Part of a small language model's weights.
Size: width 256, 4 heads of 64 (2 for keys and values).
Architecture: RMSNorm before each block, rotary positions, no biases in attention or MLP, untied embeddings.
Training: a variant of SOAP for these matrices, 747M tokens, 5697 steps.
Each number is 500 + 25 x the weight over its row's rms, rounded and kept within 0 to 999. Layers, rows and columns count from 0. Numbers have three digits each. The size before them is the row's rms in percent of the matrix's.

# layer 7 MLP down, 256x512, rms 0.136, rows 209-255, columns 128-191
099:459472498490496502490510501506460490522473499542473491467523440474542460526569515466508502494491505555499502510463533512461494546546558509526488498473462483494448492494488437515500482489482516
101:477480508505485484519533540492503466483436488485473534499466508541492537472511507524517486479560513476463512480454532522520528519476497493465511470520535485548541483518509542524491523469448549
096:532508512544482500477500476503498504538525521502549508506485462505512456480562494504530537509486511488532483515478546528467490506522544440477502438483466468524438448497526469501539490527537496
105:510471446506523519532448513477461508506531498518485478472511500488459507550479523512512516506532531488472483520509492471498480502499491500467449473429454526478522527462481519500512472538530469
100:494553474472511472525498496496550510485508492474483529481517498443448484508496436485511531478489489496498493471507530486491507476484495499458530491491491539514511519520501551477570474480490483
092:509475499468494486489489488500510452493470512544504470506487531485507525511513483498506484449515517482502480493498502482533478518509530495514519488486483499522541524497514527519525450557472490
097:515503488485547450503487448513512496535479519488498456477502469509504560473498468520501529477505506487489511493490523504496462486496513473527508507488512492522462436474489499488499489506495517
104:493523505536508486506500504484490531463475540495469513487484497511525477542476550534490561473513454485505523459460476480522500532492531450512506505525498510451532507517479472524570503515499475
094:552533472509512549475479507463488514545477494501506526521487482492528492478502485517520502515530500480446463533502502501468470466496475509524458489467510496505473541484515498491510463464460497
099:483494480542472501471519504477443521514511470476527521453475486483503497493503506510543507506487556505475480497469492526529526539450514471485530549516491530521511497491472488533475508532459487
091:553488492520450460489494500517516527540490499501516537475493518504494528525496461503507455517489521527492488500502455508499493522498514462520497446471544515521470503484504497486512507513488527
102:500561516494531476496491497491554513502508477537473502537479475516481491507473491528499491464497522495498476501510509472492488450493492535512470485504532495511500481514506499482504504520499469
099:492520496514469506479499563480509497500520483510513518489512515498471499464485543458503514500473470478466477534486479506495537496580512419526488495498504471479483502478496493481462543519477549
101:495501508527542531502495523480520516474522501534456481515481476534486492515489509513487493514486493481502541475488524471498476522499495513503518499484531466473519477497504500486491480472546490
098:485478522525466505480521473523479511530491466560490537548552556489514542495481500521484489479508457486469517544431470500484477513521464510522528506516489527469495489484531517564545504520526494
100:506553503503513520514502529478478526531495481550486508495505486493530475469501511524461459495459507492476450490496516523482516506539427524503537523489488495553507489566525499495498492477485532
089:526529470483520503483469499464499446532500478492471457473523501460503495433516478519479476475503528520499482481533519472469508500475543504476490506513510511530511496480503484487491475519466508
098:505489491444522492535512524523533509509533498527494473533524518511533495510518488518522484491488520476487477523539493520510496524459499526508477485458549518517505535482516482485534463506498461
099:483520502503482486496503496509515447505446492543464473491543509478515505517480473542497504527515531515505512512529515481468523525495531519504522504518518537519443497506485497530497531513577519
108:506491564473501486515483475467510455511469504470480496545520481453501516501524519480514499490514503560512471499512473473437529483486473507502517472493491500501487526512503526520523492502489474
101:494547506519486503500493528499495470518490470469509491502474507504495515498491457493512472515497513503491442461503485537470547486496519465512509468512517507477538527494525503510473510549501527
107:523512526516495486531525522513553507467502485496485473527487533520471458501493480503527475489534542513460534547500506477472458501487504488511497540481504451479484456547500552477517511505530548
106:543506536470452472489453504522502436497489488486503525522490538484482469517488548510481516504543518495517458490508509513505475487513527527485510528480516479488520480500512557507494473493506468
107:482516517539538501508524500492516528487484483517497485465507481524472474498480461461532528495482498496466484523490534518482516500524438451521490497521557454531483515563507498507508489512537494
104:479515509473470492509497457507536506510493488514489503467512475535525533475508508508463529509494483495537468514511543508483482499481510504498536526463480466485508499489515475512512465521484502
110:456522514480514523475500492467486482509540502514581502468505497493498483454424501472444491501509507540518471479530486498488476501505462457473520486498491508495469487503513492491504488497544497
099:544517456480540502525513513485490491533545515473484465508471484533508479463512502453468502564483522480520497550516537487528507472481537473491497497478521497495483470532449506470498517504493458
104:510546494510506475517488496513482506511518518504500548501496469555513542520535470556498447465478529505497483445499558489502515470471487528519509466472504520416530439505474481480522464518492484
099:499486509465480462452534477506518455504498483532471464498483528492530512525500533461537460532503533536528494493500453486507515527561494519520508501474535510494485520492517479509483529540523511
103:481503471492497510488491497503525507516505525526528500478491512497467495530480525470515492497465527516475475529532474504456487505466506537513536455484527460510514492515463517484537458506496501
102:520537513512511500452484498475477504512473475480518490531548507528518478495489522507554561509529505528500476488465501496509473482496472504482520502496496498463495498456505507490546489486451535
097:543517456481508487559523530534504475459487535506488539507490503451550498533512511470497486498511530475476460477517469501504474496549483496464500525486524473455502490472519554449531458468494509
096:533470537502543499533547491525447514460531508448502482501493505508519553482492498523474508500513519470521536508490508468485541453488540486498462498493492522505488570496477512515477522473517534
093:489509485495502524497512522562505514521438459539495541509538490501507521493475500523483476553512472477490507466522520503506497488529521492499502458487475491539492523487453485510475531514530502
099:502493457494485488464469504489550475488532530527459453514506506515530487511486524470502463528531505525489511553522493498528564471508527534498523484451495536492513509487512517483499513492490463
103:525485467539518525477449497474519511504494507469519494516479502520495472474524507497531496493513522526513466500512502506477467504499486572469488494459435478511520519481548476552481505487499499
103:511472531486517548520503452511486534504485480505494508519501515489533496539452543521488533519497491501472487466532480498507484465518519495498483520486498501475471516514517508523478483469462502
096:519485480541463533501534476489519494482501443474507492520474481566491537497482518521494513501505513512515516537504511536506518509497490500483496511491553544498529473508494483450497523531503524
097:458543460493492484509491499532481472465507487507456522501513483514515473528485508468486461490519542486506472467482513513515548520493531486523521507445492471495521550490486431483493533476496469
098:537515533467525498487521541525512493513424453462534469502502508539461475517448498512517522492509500503546483515508521509512492484474519513510524512525494497525495476492504514512466503507522507
098:483516522529533479506472523493520466505463459517474506515524503532511502552485510503546510500503460534484458518515529473506482535527522491500520507475512513525503517537495485475499514480526498
101:493517485525488562510486515458471521496513489519531456490528535463477505484499488509461510510537504521473504486518490540518485531512494460504500498506443528466494492480523517477517505483454525
092:520500504493518493498529507525501473482529530558503504509481485490544470505516521507465485510487488524505504494575476505490527490497520488527468457500450508514498473494482468504520508489522486
101:495469550508472477495421482501491496462485502507498520548495534507493510511482511473474511499464443514515492525512474561555460525487534478569500509511498499475524494519498546512494488508493478
095:492506450473479492494512510502496505485504494494493489499530493512525507488483508474496540496522529486486461458509525541587536496545485531532496527500441545530486494480502541476491494500537445
090:493459525491469476509501519540480494486508510488497481497480559534504494502473500525488491465501513481440533488477464533521479518530532530504466537507492501527506499475474551539503486494518533
105:476546517492519483497506508549489508479511507496504540490500510517507520513483506488483483562480508502495497512482457523521475518506494498500537501477541503525523546534505510509525505543515524